config = dict(
    n_head=2,
    norm_eps=1e-05,
    attn_scale=0.124,
    bias='all',
    extras=['local attention windows', 'gated attention', 'exclusive self-attention', 'value embeddings', 'hashed n-gram embeddings', 'an embedding shortcut', 'learned residual scales', 'capped logits'],
    init_std_down=0.00499,
    beta1=0.95,
    weight_decay=0.019,
    lr_head=0.0171,
    decay_shape='linear',
    doc_mask=True,
    train_tokens=302200000,
)
Each number is 500 + 40 x the weight over its row's rms, rounded and kept within 0 to 999. Layers, rows and columns count from 0. Numbers have three digits each. The size before them is the row's rms in percent of the matrix's.

# up: layer 5 MLP up, 768x256, rms 0.246, rows 651-703, columns 0-127
# down: layer 5 MLP down (transposed), 768x256, rms 0.145, rows 651-702, columns 0-127
up651 096:547457441601472448478466443542439510524489481547524557458505601546481511498526538553477465476458536554502528475490492463498506455432429448479507431543517482509474530462504548481552532494502512507499537474478454536519477615510476547572578531467479489453536513426476552456482486536592479469382506491453530510514483532499527463490469499484543508529511521512422462471492459501502536448468
down651 097:518479499576561537548476414477572454507557490494537504500542431428483512385450517523531484486475487460515463507498481484477430470514537526493549464538472459505484533471427534503441480457520513513501513518459492427457405511431545526555513517504535502482528514455473500445486455504474469451498494583489548495505529546461551604563473442356477469521504524509564476494557528496514552447536
up652 098:456502482542471478503487529510492573584489523462511527481508571596511526577454508548554559483512521483503538435582485532468498477549510459508515524494476448480472469526428508522496517495526515512437501594524492481503497543469504477546501471467495500483532484463486523461520480510406471431532479500505453501535438492438520498485484478500584365469460498550489515491451465492488524464477
down652 100:431550541461502533456428568505450419552490548461557577444427538500468512536524481579477507524464497530488498518609486502544455471508509446631553524492518526479508471524496494459454480465527471460490488549473501440486487517525481505559502551506480460473477409546618425458548490553484526450575524550524465534502506535520500531473475514385538488509498531487503472487410545524463492518508
up653 103:489469542418529462481547479440450479500537518489551430484529457566447493528505437509522514467484481497552470482497538449546459486478495465559498514468462502545484548458510477455530506539489552529509501454450450479502528470559413482494533479527554537513450398505450550539517469516489462593480549533542515494458550482474458414535508488544437542629525467523494514493521499478437435514472
down653 105:498523518476494494563543535521410493478485472562509447481511407493543557473493451450495421469495520494492566495563453493510468486476550444521510508528529529447528493499442437460468532520572553483536485429526475546531471482524420457454526584576543464494475445466608503526495498504479501597506519433497516472549545469459453441524521483582444505513495567406519463415490489491555483547453
up654 102:533545391537552510552515504494448535462533492513470525505476449599522528542474436559537507514485540513532427526549584375393525558461545532479562468490508447507524493524504510575391524523517467461467559488473480421490421422513484484564441518490472473552437517534509552500457543587540510436507428532481483512464434480492485482485445546465515507472528532590482537495452588503470492560461
down654 104:506546518457479429568571479528492544503445426559477512509545566473501470449473515512538442523467458529519457495507494476425416464506481523569537502505507542523458556452544481420549484466522451484545540447483485537478505445483463527538514469444580448452470520467456506443535508553473567508462459539523467510527490591432497521510473530503460539452517465506499475465430460557486560518484
up655 097:503495545500561493511503498510505494473500500472484538528593556446508505503458484435494483494522534500499513464457558528493486515489514447585533524522509467534555589486588527466508460584499450590579510526462467545471474519547533500514482545524563563522512510412488557588515558583518488561482472541479571539461504517506484524573566465548511546533486490512495536484480522489454503584516
down655 098:544517472429450527494480520554509485532468464537550535558516503494471473521511436492494504514445447527565468483559500465516500506536438472498489485474457479463510491527621520488512560483524526457489552494506469548548474442515559561422564431534523547551447523493443438474529481588480547442524536538552492411511515471476462470592531470489560511555524523473445512510549456449526559574527
up656 116:467546477514541541515456526560572520502475461455565542444437572522487470522592507447597526463536487465536517514523546527535530506543465439538531473564447432522521447487492427483519491478548496557485424491494530459500447535551457534541554497470449524575524537481538494526523556480548550455496497460520498523464546562550518497522454551556517516487465519532463525499522555447477537423467
down656 111:480479483569472489525526509486469442502440520552496528450502505522478497496458547511497486555549493543511586465451496524487486495459507539537407488571572530552485442520482480505536477527522504609484477489467417491510481533489407492446516425554456498506478485503576468479499477519547493450408432464502543528509516568467511478445459489505432435499507555458530538562509436486532522502457
up657 115:537521599589462514498550515476523545487535530455456556433459519517444504452437502489493492509543517487492492556542477479479531455479485535514496525522521420506487518498508470578516527443469467501457547515507530508512460450472523498543575464565471441396510546552452573454460451485535518533479462534543471451566539556529498519503472537551442469477521554526512510454517518540458414536482
down657 104:590489478459476532422534547492505448548418515568496515515518433489436505454444436610532441460492496537453538551511547504530492456471457513490546460512546451474506451468513452586573550488492471472518521481507447509517502490478507520527560526489524443480505510493465439564508493550545551558432450510556472475483545506502482492526436429515519448516539561504527506531480429535504472555470
up658 083:468448599432507519457519571515425565576499483541509504469491419525465540469516489521527478474446531455445470495493469443508505498439458477489521513493503486487540506478532441505594481467516448516560522521484531504448498478428515434542465489524478486499541495515543431486472458521556471492551526484499514509499450457515507552550455472565456403521482520454476463507551526503500553519512
down658 089:509567438535472530549468551400483453537525519511497473488497465507578494487472514521543448488567403526534503523490479473530568475525479507495503510477486484461430525509487530489549497419520500395467483483550491527518544566512489503571530535453543501454487511475493540546451466508504577438432467474528472538508488515497517439488549527356580510489457515428532482451556528538513516479505
up659 097:528398509511495483543543416516543574510461561501469499526534506470439520434415426473473500474461487528525554574520468420425550555529433505485464493421574491392524522495493503531492562528526449481454480466485530544530519488560562468553514504560477458484483468516510480515509551530490541554476448438459513496501500527437522511496520542539492553443509474486463504521544513503505546534480
down659 099:514519435494473463488416508490512504541482530525500497528527473545446538555487494496579507490498537407459494566428513617531492513473526445480438451545495527508480487456510476441532457538445419463570543503474494618446473417580550518541576463449480486498577528478536592482519471542486477468439418455507436465478507472579497486555527498518511512506472475489505502480494459549566562523536
up660 101:506514488515588546506497544465459490514532543447549494503456479529487477463454481504517498454574515583469456496519514486519474478610559526483506481501470478496476542538435487507430467510465475509542601499500445465511539430431418517563535478580539453502453512429562455469500567438519502505465472571492424497495473503465476483474584458527479426488552452507441534559492493443530516505565
down660 102:523459510449487480439531486428501555530522496453486457437537512521445495485498496530452520405500581458475437541568519466561440512501483507413519570545453498487565590526499498489519484583504508558492496547487495594442519556435496512458530582542499591540537485519493504496522554498480509498474495437434511518472552542503457474536486507556434520493538519522540503499537496451527458529514
up661 104:540474513440509502495437466471543496504517466535524502409496514529485486485509528486516479502482489499525519466494467522552517566497483435463467510435544473478494486499495557521437474425426477461482452473476526460563571502521409486399504475494555495513459467508532503466463470473552550519447494532417491434502530445471494598571564481566479449538542527501496556456467613530496565511465
down661 108:579499444548500463499483549532500463504508487463587458516433490496475464452426562540513451488521532550519518518482483441528532464471559482515502481588451482438473480473480446511481473576482487532507495409462568471507463432488475579543498433542547474442458505455498491522480549440415533469446555567544487465455551456459500459465505387383492442472510498454551538506518487502489525518476
up662 099:566508448445485573533483545490473477558484532464483470442550534506504498516492521533518465529457602517522458561455496458481481448534485514508510467543558448501506474457454504570563555480416447520501455548527502485498413591425494509489464460448532504505542508532513452505495612521529501492460483457457508500426506453503545477508515517514485468440412491533566486458482536479517492500479
down662 104:436505503464509468526483498480525516462441498470510567485523561532491567495529535455517550467487538553493484526466453454475389471491467537486458478541515505520611547502512537410519489558540543516561535443540533528442450546450524586466495524568555489519557472536436476577435529497496551498486493545568482477461472553519456523527469523468434483421465497452541514513438518498495494501587
up663 100:529509513555474480478534512544487566528452508452442524485558477513524470462473504532523474446520502555605513481467510526511457410591470524534501449518448435537487504537554467473580495502531507448560514551472447481514475455509468455570496477518493529460519582485522495494494502455503481520494513563525537536495449554494480546476503378519486471449455540507529441521531479432450441519429
down663 101:436464583532453512473532518528486463446559459483455526483429518549558424482511506477471503471554506500458547490505513598461488561570541484432484537556516478460515470486442489486480485517491501482507433511492479548502499455519484501521541390508520523513459545483513513566544479501556430578508513438531456497491485598511486468503443462506468521474493482438482525486495426541482453538436
up664 094:523460497483502441464616466568557548522525525486438536506512476486453476447523532554531505435529544541481546491501573501576490499514419499463473495537497579470487536467478546465418472568474496496559502521511522565553511486498515529543573515455444563571475478494447445506598514488523571477527467485507500495511508565500532455486477473473536473479489502469490558519471423457541519465565
down664 098:492493432558554560516476505467484476495535533493517465462489570471479452483464568394530558489538501535534503485492454488589444504586539490532506476505513466568431535483538462501514422449563492537433493525520426428576540578536480461482576459430476495498481529504550437512469554535517470521511478443418537508524546426435516408474488517470485533439492513466515596508520483494461482536455
up665 095:592540534499515609498511516467505450619463498494458436589445478552508494517537495496452527497535510529516496481429441487491475506502478492430485480551477510500483467485521510538495472540464512488530528513546519490499531513490542445490515555531532517494539478519499493494520475471488492467490513419428440533454475504573541496532466449464474518580533467528506450460470462401572528518516
down665 097:483477455548519463554460532580562462471482450529493420516496492520516525490464526453479565505502471451562467536527481495513423457524474467542519484528578494493552487475502541457548488426511532483445514498484482497483472522547484542551491493467452500484497485505530453524472465447435459466472518494599424553516507516508473583531499452506581490504415509462561512449543545500448585507469
up666 109:488537485384501546512517517530480441546505487506497491426491479492490450509529507532495465481471459460463510465532582517473534468526464506567539492483516548499458437556520527478487525557558535490514421487484468483518481449432480528599529508445518477466438498487505559536438462448536565463495547482564472549505456448481518508533439459521550522539545601588443497437486542487454480503492
down666 107:467482500543562484502467539493481501429450558486517608467467500490492458498533505505495528518446593511444539547568512539390565491516514515494435452510502540506431419504566526468531408498485491528524513469541515504556378455523478510490412486486597457486482549508491515498476563504485473463499523474497445525544514487475528498445533533490475494453469438532476501512478559533486544508457
up667 093:574500472486579512514567476486477458552521538503501463440572503523487462453493488481510506471531511500510540497476640481487529465532535550489541513551557395480399522536440507480463519449444521503469532469471565504514548459462474454462491449512515519529495444563520470455510555500549551496463489542562482461463581500505498524497437555552526529470477497555490548512522504521543498535519
down667 094:527540471485571463533488533574553510490474487542587420471461489492505481550542502485503521418512463478532534459473584531543548488535465473483535484472551560503462468528489496465564439542518533495590559477471510496430480484479400563494502504576528496522485425551520493444527451574526452512536566527516554484453493551475486505504463458506517505460457522517465486506539481500518479517607
up668 096:501524590483575483473471543536507488512588518497530445522467480458491508491489509497557497465534554501494512505449482504473549494489440476504507517517459478452513547499469485566380561501503575487521550498517476498416497473588512530442512496461511551523419513434496431497475514469517508444503505447454517544564547508518545498511497499551551450512550540428570463518450450488437516511455
down668 093:474548521483558453528520499547527524446479372457535529501529477581466491539416488486491476505489513526551556487450494462520485512538532423445520486486506500552503423568520551495468509509447549442491475504509538537451453544492490464493464502556423494518555493494487493484477415550510505510454526490516456487519570483541428505527524524432424456424466494423483487460478478523498524529495
up669 099:509427547491510491508531490515530515496520540494450501494518470474474537498514510498471503559533547557555555498526493559490565445523489405533521421522516522476499538433524500494559395480502516481543533517572541603521530446447478505589497569475497465533448487511559554469441517488514594476489506495524447558506481465503491492488529529476512452518457491552500452527554606452511380542542
down669 107:516494458485419519483462497547468475464517519436487533511457503497488496553370452462466473517451535467542515476528534498505592440573545495458447513456448509491516432516512509495478555570454543526469489472454473514467495463460496544503541485457510420419451470521563457481479512463512473516498461514535501524464500510501531583454507484381474482550462496499555486493481469490534455537508
up670 100:557541499532501421503489558549501339406453576498443568510432506503485564533547514473446524498516482480542477451516518489509479558511508459513456449514485503460520535546526532491429534428499497505535428480521497507522446467581476493485499502483448549528510450585476566448529438453503485498523453491450475479455558475498550586501510479535474545533423452526545512546490521502478499518521
down670 103:533536478476506514541442414467499492532566539491543522496526582487505435436523462505466529481458432520537447488557629543440539521506485487522500478491485417489504474507474584436496527478457483590479516485449543440497533617548494504465450455472500518504475458458528514551534486486562505424547463459433453544508420500462511465479513547487527485479475473493479513465456581466484433498525
up671 097:433499536584476477498529493443521485538503549559519490527597482512531516512473535481536483456574490492492514463544447514461499448488502544515466437491516540445513495474532464522526488590447446444472480589499561495501555534522395530557394521478469494510505439574456466468518518526423548479503505524486509530475503431498532539447529501541528515458480469522496492466516561497502571526462
down671 108:483552512518527524492466534597437442437517499530521468517506509436544541522503521459519518523504613428476539471465490468494497470569529533419498451489505480517511482455493475458513522452467528501553535521492577511406481504558554559533478487485491492484520591519477574460435445530477479491432446503471514512422487440433513520493453498466454519501461419485483448559493422517513515509563
up672 108:513467416482532519460492505491534521523541503499442436508566478494505477486611500457564493482485486498441576516513461455545489479564485485479539495447570560472565463520481539539469527514466540367487473572559517482500490518454527521544565464483484453538552502505548487476577556481562481511466417504483521469508539430535492481563498485528548532545496477465551476517501495500536478473459
down672 111:554517452471500490527471495428605572627485492475512485465484487494547514487514424522532513542484547480493520527510490519497515499533525553522558491384549488533503410525527513538533508522467525465494484502503461489513504418506447532549500475453492437544455468478495504470432527512505525458577473535519474519496493497513507495522510512549545507510476498508477482466501454505585456515524
up673 101:530418540531482553464483492511557495501550546474481447549467526539450480503592513530517483484557506499448471516546496472503430463528468494483509463455472522521536548488539480519512530543488533508474482538540497541506541523512473477522494479510491495507475523491553531557514505469502485487542508508452552478552552549381507503390539494487548551502503511450409527594519499515556466401480
down673 102:468494598464514464524529471576478481534512448526428493450522453538485473492543516555564489478551534528507505540513432446484396561492567526573521470495492525503468515486527502489540516496525552503495556536515513497475392479471487557502511523456478553519452485498470461502459492460336480520564477521501567473525519483463497503457514494535485488476474522399481516574480490480536490486486
up674 103:489522504498536503560476486488516435581520559468500522488494534471533465454526466513553452430467499501507542482510457537504524608443531506510548519491483566486517512448487534517466478551457533502461490461487495563490445506552481537551493485512497476481575484485411506521495459541534471436501450542383507437476486451502518535519524545478498477447539464503510488496461582523521425418557
down674 096:522503465533510460482475498512515562495469516578475524451547508524614575505501496480500483452464551466530489501581520470481521560490507489437538416492476531468606483501528571488517420504502536566515564428485529505458495521479495496502461542535514482444471526521504534453540371555499485493498520507485500522501484543473557485499507456495477502503476476506526502469501485498511448502532
up675 101:501507519484607472568576521441451520520526583469547463476469451459508462470427505550437483437435574561460500552441469581484494500535587528488495478472474539564448495506472476554524477524535490493490535460539520471510489466504517523502531499507580528574540426589473508440516456493477544510478478528514560459505487453553444434572431498504547566507522526492498540496486494545445540479456
down675 098:528525488513443569455461558509474455524491553502534455446484443501522496505470567542522500498451520484570499505504504536466477508447624503521497503469475413532448522485463456540468436453468542460538572475574470482476488521519401499452510488534435525527512511501494503521482471498533574547526537519490484503484550566526478553523467541399497602486517482540557492526440415511458511493463
up676 091:503451504503546497531508514509502494506479531509541505511484520478536471572516504533478490467456513552480511490497468564449469469599455460509502445474508539513478482520457434385562545495469500470497470549455475503496548468504519431570433472477427493416546542482549480533534563496566470531486518534485586580432510558501592471498488504560440535510541475491480486430516554512498536469443
down676 096:490481491446494510522430563546517482526546410522518491504508443539427471498506523487524506545490447494479545536507503494469598466480532525483567449544519545496515479485437435535529525498550571494493432499448440492482460520507508515463486445437511500503439469487554605454473444529470504520472517479517464494473511516527502555498516463426425473486509402448550466599502431480523523558532
up677 096:637438518534523472429472532444495415416559512401457470573472485559517526468468483434497538575543493528504471513507501380517562542515454515443460497495441520514528429526446502549494593456489442488524552444457462485502546510470459502542523500543567533522564493510468535499541493544479531501483502479462445417580551523511535530538447559478440484471470483494565496464468510505505539435400
down677 095:600465474572518549488578526463477581450467562470498523558453558504498579464473511527565505523505486511506521490525439529502520522509555533541462520518558473476438436422474426562474513465524456478549524436575532514566459479580479488465566517543491491487489476511514493512388565596510459521597479497486405434558502461495538485510436508490399481459483512489508493532515526538496500469460
up678 092:465490555465462568597490558476493509554463546472499469423506565447518397527553552543520529509459471455531524505520487526494547543506512428473563523511540568480497519485524527460514513491506488536512399518502472536493464491514484492524511497568498496528572495545533509492487466515508548558496476528495590512456433428537506468488535535435441528386509528496504542491510537451479473442459
down678 095:497434500502468510491536512500550494491480539511516477512524505508511449499476533525508523523510564495539516444515460451556489495469573472461499468502501439542551548489576550513479484545531557502550495503525465502561544536532490444481515472485537538486485488477453506501453445506510460462529548484485479486441486491514536476475533505186469549465463465516541469507535525513475484536456
up679 083:522523457546598522538511494608501572528477459432424488452533549519516547458453460550507545481426435475546552436443468529488522492511564467461488476515575509452538533465537507495490458429544446464449492478448479557457494486514529474536488480514521504515484514559478541477563447513492517444468539549523519429492426523538532516645486483572502471487534478535545495482499541608526443437569
down679 102:523480502475364474477496516447495423525492462538525509512533396545534554567566487560482468515514523478470548568444469465414484564516538514573428525419494535537517490572508551492543494497492449481558581535527506478531444518453513526448522467514442484546508467485558537497511534518486492520440445480540466549576511539437477471450542521487469533532423422577491516518515520455507478557507
up680 104:496487470479448563515561502517587481504449534530516518447556481483524564519440465506504502498569481492449490540466472442482548548405492418542581541539515521508564540560544423469481479471529471443539534509519495532482501555522478481463537514464548515456486526509449486552457474458529531537473434522481524558535559477485599443545484500545475498376476436483514521509532508458456487498582
down680 102:451541441510495500606489460503507459480519464506513514467464497522491496476514573473500442537452469519515529504523475450490512507523517523493490509512546464516470484491427535558446467515495466490502588474500553567559462531495531424504514464477472503483445492438467420471569492473542466561490467522569485503522461483598505494506481447476525490486443536398467466485510555563493506531473
up681 097:490549471511471500518461495464452434432480451434423503505426445506551552495474480505543488567418546484551555457431529521534466487493437495543514464506512485544506539494514483509568522471447445488510528518427434484548603549467446477473519574455497445553492490474474481494508508476460492519494535480511548491506513399538431487528508515529527561512512527500511525518532483519462406410488
down681 091:485503510443573501564462516521553528515452449487516510509529525494503517515526490443473490490456515533442508499514523471447566541503595530511419517499474475527433496454548487511440503372487510526485520439526473512484432563516494479483423483547466499485476524467430567512566495539476456463443440572519464536569446525502503481512462505483480517482472541519524435463457408538528488564530
up682 095:480473538524554485486468555466488382432498435444481518509489501498449471481543616492506506546485475484449485497492444494445540459530460465556544560491557551480507449499470422524538509516472528524566436548379499494501509553522537525493521495501462476528475478461568538457397488469497549421513581476548519489543505566490539554522479475488559481541491523522542463537539453519559518409444
down682 091:461429446480474522550564526425484540535518550524489508524472503477504477455495492484527504476495464532510500484450491478532529508526501495418534497552537506567484505495478524518510470535519529494492425553466543471502568489579524466491496546521424530568562510513530539466495508449519520515503475533475442454572455458456440486535496451369479416477480520497633486495488489529506523485535
up683 090:560562473493474524490509444565477456513515540497517553486492615491493432497537533485550519450495538449491502439568574456456515451454519432448515464477546409484480504444489508524519457569520524476551498502553430504414498502561471453529457523486540468535503513454468486504503478474526425516517550536512465500481480575526462466546501545532561506476456509419483477490473532447489469499482
down683 095:490537497514501538519477509542500460513492589555469533545498593481467538500524480481456502486500460456482531506542525445507477502471578547527512483511528527514534530491557512525534444544466518521520503553495492450454548506560544486434553530547473445537485463468464518446525477534569436492512512420464466402462447457447532531506556460453447417486489493525563477591455542523457515475455
up684 104:530454497440526471523510547486525516523487474519544476568516509452511470522505476529478505487485520474526515441480546531449499481524488491465471585526543498507478484432487497526523558512463505459501566503538523514496506451520503503534536490568488446470483495503469497440572509458415523546516505471507547462457466532474487476577517481516513525426524463500499555493518566497468547487452
down684 103:414514481498484492483533546508498496523510457521506550559528421516520462506545511547487503513524527474484493541539472539456443513460481515537491521463503494499465450599484593521504534488557497546562528505520502546543465545499548437360488493449478586504527540463435490587483517550419503454496418435582412449490470505502495473482528468480424522490578510462524535483492487458517481487476
up685 100:504484470401517496447521488575476559530508548462565533526539556446462488514518517569458485434394482506437474483448499457519535447487461486499536511577494547495446523477512561521458529526510468549540532414514553519442503543455448432551485579533547482486495483488485457512539518535453417450497482479514475361458546555521514484491484520501573557518472447476450473520497439466513477497574
down685 103:607493541529587461534488494451512385489544567475409557486493439483409554506532468451462474463461472508534496450474435466501539507418476445572463522455462486502480494496460547471497468437531557497542548442453499493465522522469493437504462467455539557513466540494458494500527479529482468440531573464460464505442517470551505494452481454385507428456517479500511476513540442517563529538502
up686 100:470465437565596515443508478471487522545565513465468501466523535459456488487582597503497456503558556483439517521497451506466575493537461459474533509515483502471483559536443534495488428497415436475538529462508492546558505475558483552511520444472447530509523465506474494543490590460495457475455429569464517543478536473541578501447500506557490493465524478484516461516458579518429454462526
down686 111:517546466582476483467505556567488458591535498474542462507443482545441520478499567499577484506507551505391500531489469501505521518492531547453497528561495549535483500474516518477538581492481488528467491483480467562490440525511498544478468484508488555452517504459478509497403471458431425501518445512488531551488517477553514510501515591617447461533511475541490434512455553481488566486568
up687 098:518434477589556477501501497464518582495541510441535499501473498498509567485393504547482429487497524537521569521465509550484483577498490495409495504406464455542442563512592460474509494509515493524511513564502511464469573512572481491471505460534518524486522571506496449576463561440458558506504499504532487467494504547480433473458473430538491503536537516413517529426568459508490462511535
down687 101:472439523568488475507467480547514472493523461487528443546501389526478513453533530526502441550487484551539449449444514456449506524543570485450487512443535569565512528609411489488577599476570556514484568500497508530521380524522502510478441519567453513456447488505539484466528469437461533459518556534528492459441525464562509562526536449455472536555451498525491529422469517468483460560463
up688 105:539487455566483517540534577513555498489503522504467551549542486463463473474473538539528501427446502499476504453516538514438507531470515476445487467395540493522490494471515533555527500502549476561499508561405513490518504450583471515531476529492505482564516591489476513490499492517559491519562508519580467489532482517482518524579413498575572547548512469476434521461471441520538510555529
down688 110:474429487435483480449540513548414495500519457513511477549458557467458502496429540491514461470504500506538478538524500551511530496403534501465491483500531514510432475522470494523551477507462533531540493504505510520485498400480483534520528491439524485517602499445532493480543542467440517559535552537483544458487485517602460474524457545543478474541463513516483537453435479499497511500497
up689 105:516550506555483493559538498515467424524480536435483646422477452533540505485499599454456514513467535515442500503546505484481492571533537482494500557536510463465489508478514539509510507470558421464497503470550449524495439493541488464467516538487462475507440533560438581466511511500476520461473428510450470478446515539547563518521519463497501501602477548484583522482491450478491502459456
down689 102:543494441589436463566539562504511572454533585519451502447492482531474474475522497507512464497531507498449468534426551537466475489539592524478454533481548572495516474439534533439514522439581502536448504501489451556493464493464533443495473490449517518577454444550465496494438484479508561501561518578517453457495545529467584536525528500535527501513570552569583567468431487461487487468508
up690 109:559485482472517485482534464543462461496545421521522501483453526503533478518543571470555461416471541542502480473516419560467608454471464463474565453484506488513497412499448458464473564450445471447495468393492442494483518490523499535566511465475539455517477466515485478530453495544537514467480523467500474525450485520416470423516541470518519551503504504469559513550519492508535493501465
down690 104:509453508527437503502464509503479552575480490540482468515491472532516449476540532536552486450460469554525488393493455499497549525507414577426518501395565489499551530468520521485484536424491529434543520464501542458517527437539516458456527485503422499522513500482521417525505492498510476530536426483489448461469559529526457519491579496420558566437538480499586543498537538519535476503484
up691 095:485538453485551586487529472523478428542559537514482528437489609564486435469427489494514562494607557543510472487492501488503452457530476471480540504539543510481466479516574426541466478581453426447515504498538503548462543475531583491496550511508501528504564469495484527495473539502512574463486417514442511555474536578558526485519520478474482433487540442484587479417525544516486479481522
down691 095:528579513511534565491479490481449435545560500574447520517463512508442385523502457520451574488600468528486531459525489509483486512494452534498457436504480443471508516496514495465448461511524464548523462447429513551493531487505491535551464478495461538487519484469445501476510535581475536478488456527454441557461478504473477594495503499528453499488550528522525561386573475511499426480434
up692 104:553540495498455530513496482469508435601547531472553509441538513482533469466521521544493485468491437502503469547566559506523473459594485474512516459507463517493497528495476464513493498459479501553459500521433515521428486470508538430495599473484490464484470553534471426551492390477483474530512484534446560419512439466535457495429445531541569518440536529462497468490426468500565528493515
down692 106:519484476550470461487538462534530516502473546511506503499556488406505478486543534544508488507557531481501465569500595580469453454484500523506518468517487478517452564473496519516443471508488491510489467483509439537471454499530508479533509551546547501422455509493550495498506544550477537506529536457506444567477426490546428450497462548555511498440579440438522482566439542520471472542490
up693 083:501485549393484523596563460442503495524541472499559388471512496504442438485528458551504502458530533508487462495472483484526452548484462414561499483472542456503450523490478537415434524586532487501528575512499496478498497518580475522452560482491468542466486453541456451507458460425426459465466549475460503480499551507489503470411492512454535529547500520448477536488521478479461470480430
down693 093:493510490471534497508526393471466573495572531561561482530464521583510519553548499463499510462579475541488446470500497534502493547513544494511483475467469514491544492495570509407563562474474537570508527523501474454487473497493523490459482462511534502567519437565475473478490462500484511470467479529497539430459515480464475497540569437306509495501555424489439578496494455522488497451471
up694 121:532552458528470382467478486552456589493513528523507502490473424598487510485482500563464547466533568541575482529488484476471470441475467558451551431515523456498497465504505525531535569472513536549519542498491446517446556554505461499487475579502510478550567524445500544522484524549472514460509481557425550484520495515392487483535542554585504499529461492431452471492514529581489499458513
down694 112:526477500505599431391482498545483526485469579519475465504511507492573535441524517431513484437481512499507535406512499462514518522612595456454493459471550514586481487498558540521484529515521511485497518423515480463560518494550474545513509506581533532523563391454522525496498529521548449477520455471503515535582477515489552476463461532523494481549547494521484490452457510521469489540509
up695 104:512516459475433496523523439462464448541530501500484466556440609483513498505488522521587530434520438502476416466482493517524453522520556551513501516532501491500510456516514511446495538515513484537454487459484462417534547538428513525552532485565467468529483554510450512461489543504495528506439493550552518519468467551520537509551485487517468470497509485513528406555503533569446458437569
down695 101:564482531463464494526508565435459432484438437406480452497495480500457540531492512546482459483453484437476521552529542497492461442557513493422499487472510582447483477449485507521458461408543461510473524529460447457534501498553428524504432440470549504541465528486541471489507470472532426501505506566482471506500499493461507560516529503561468546541570512392466470523445489450480481582472
up696 108:492412482526480587399444444466470437563436519473506471560506458458473517486523468479543474493404497516465496419502540434479514554501540488549494491530481451484567510402500502460479515551494560496496470542489501489551586570482575530516541492545452503522566477532509483493454496492525538436494475579523472482502510493464547529562547417530528519467507478566519452519456480437548554404489
down696 108:482444529585560517521545456497573525495531462590522534462456553560549470470487454467495469445504511463554516482483483436499478561519497513448533471475555532494550498493415513492514500563554491492476556493512463522596486447540465485551575471538432539522535539515532456478429505542491488525517483538521503450572466428484543470564465445575487488578496560431491525470578548574518522547473
up697 119:526537460544501491466545460537475446520512445435457520473466527494501521525510608506488504564508456547436481518485490503532493523572496458487536508537460557527454524491513513481519579516550455475499572478510435563461529427487523547473479568528471500515448497618412525523518496560424460520474475585500495499481596533559518476506455486534392501522455469574548563472493507495521505446463
down697 107:518511436549454489516624529453505531494524567450521536500525492586550528521416458503483413518517510454488515549525396531494561514479490478496464464518544523502525509517453535455459493496416540484556557517455483549540459484496506467445529490530547462480508482528449484515458478484511516455438488583475451603544604489494473455573448469540390469469543530439564499472477494469525544551531
up698 109:514478533451522467545532466522542554526509494458586492426478553529513565527427498467565556555454431471505453461541459522492485501438497512582473588514487486528466454449529494528490520511534488472514583505456547527550444545467492565529493483485522516484495503539509473455491500477528489490556511564525507365523469541481452504501506447506531523462449505480450523504554553526492487521493
down698 107:495517504545507408472528450484517494506549425524471476511503505522521470484520504452505486543480545448515523498482462514570485509462508520460483533432557505479451411540575514460501484453467470583519529509507536526443526430515497496471481477407461425427487548414451433485466610500474474485504508507481507534477551505433474496520528557466454542542515529414479510459465538416468508564533
up699 082:495590495407464581470553508500527455456550526598562497519467550453557459532533481481452508461503556504481428472509512455529530538485479475500508525484558492479469468512522536527522507543502433446537506489573471529504490466525506436518479480481515383441545471532427485486490515501508409568521534557456529538477502488491458479541499511461496532497472526522468528511473517542467485493457
down699 087:531512459481517579524540550459515502499515564555510467546480511510527493492487493456499493454476565516459470515510496460541450509507512509550588459519544492452451539507492520409495504558535504475506516538443519489522499499581529478475470435425506457471515541521474529474536447486464480521502523564487460520509545477489496451506435474242458463521524497469508555436526524519464514533520
up700 106:449473591497527449462570489493418473561536505443510577511499456497483489464468523477511445470440487467477443556464455468530512495532459530496473570507559467455493516549505538526490534469473494561524495465468542464489464510467506434543482427520530465475555524493465471489528468534448508469542554443497465505548560540499542506521479467501552454556583554567440482450512503444517476492520
down700 107:584470516496604501499537491445458480478575464492468476558469458417528511507550484448529463483475481500452491560533520483433509480526527497478551503477564556531484446523457492539449533548499533566502472389508518481505545508541449501440491503496519458508484508507495539397547527452474478419604501529462524569508490590455531511474491456525481508546443521454581459500516408507443484457581
up701 105:567547455544512461420535523484464453507583532495445516461533492471466506498569548518499488508535413495516495542380448483494516477466500494463503498472524454445518530537497526528492524502533532459452530489545483431577555533526463530496503455529521485548504554497494451475522484471544454527470507485524516488471466481518509468642529507493494525530473495502458508534480480453452487527501
down701 092:466460498539530557510511417461483528478466573478519467569530507494489491490444465504454469500529503505514497502444476498556527506401569445518512465504486459454446483484377408473459472525460497475458543499541482566487499485512454485462519484538505439526491507544509444487517467471517490505534479526523525500516562476496481516577571470438459437491501488459519569494481527468526555565580
up702 102:495382462549530507382484586485538445555589515435518470548451560493492536493539474476503434495493536557509505463474568517471523555442463506400467467536397400458492478537461461476492481468511465514523466547463467530571534463505460500482542433504516516531534500493501434421438510452482501489522438513461544543515480484475529554538471537580523491488537422506551488470522507470534546500484
down702 104:579472484548497571505528520551466527514562405450495512540477511540494563528476505443431460492513545502502450487526549439479525489507436588462400540481489511477521498509537496541446515514459490474473482429483478478478548500420447536564454452508463536478461460461558488508532497488537536439508503472562533544553477489428519497545450518502496509486397476500502502478449588515561464437471
up703 113:551446442485528514512513486424595505451513536460530528538432487418500503546533539524480439450501478446534511525487489521439498450504458499456454532588452496510483452510486482496413476592508513514511488542557568450534557518518473442468479470537436547591535500501539501465508520539486454454518466529558443480548460395464434499406545508537466507525494447509487481388550467523511549495465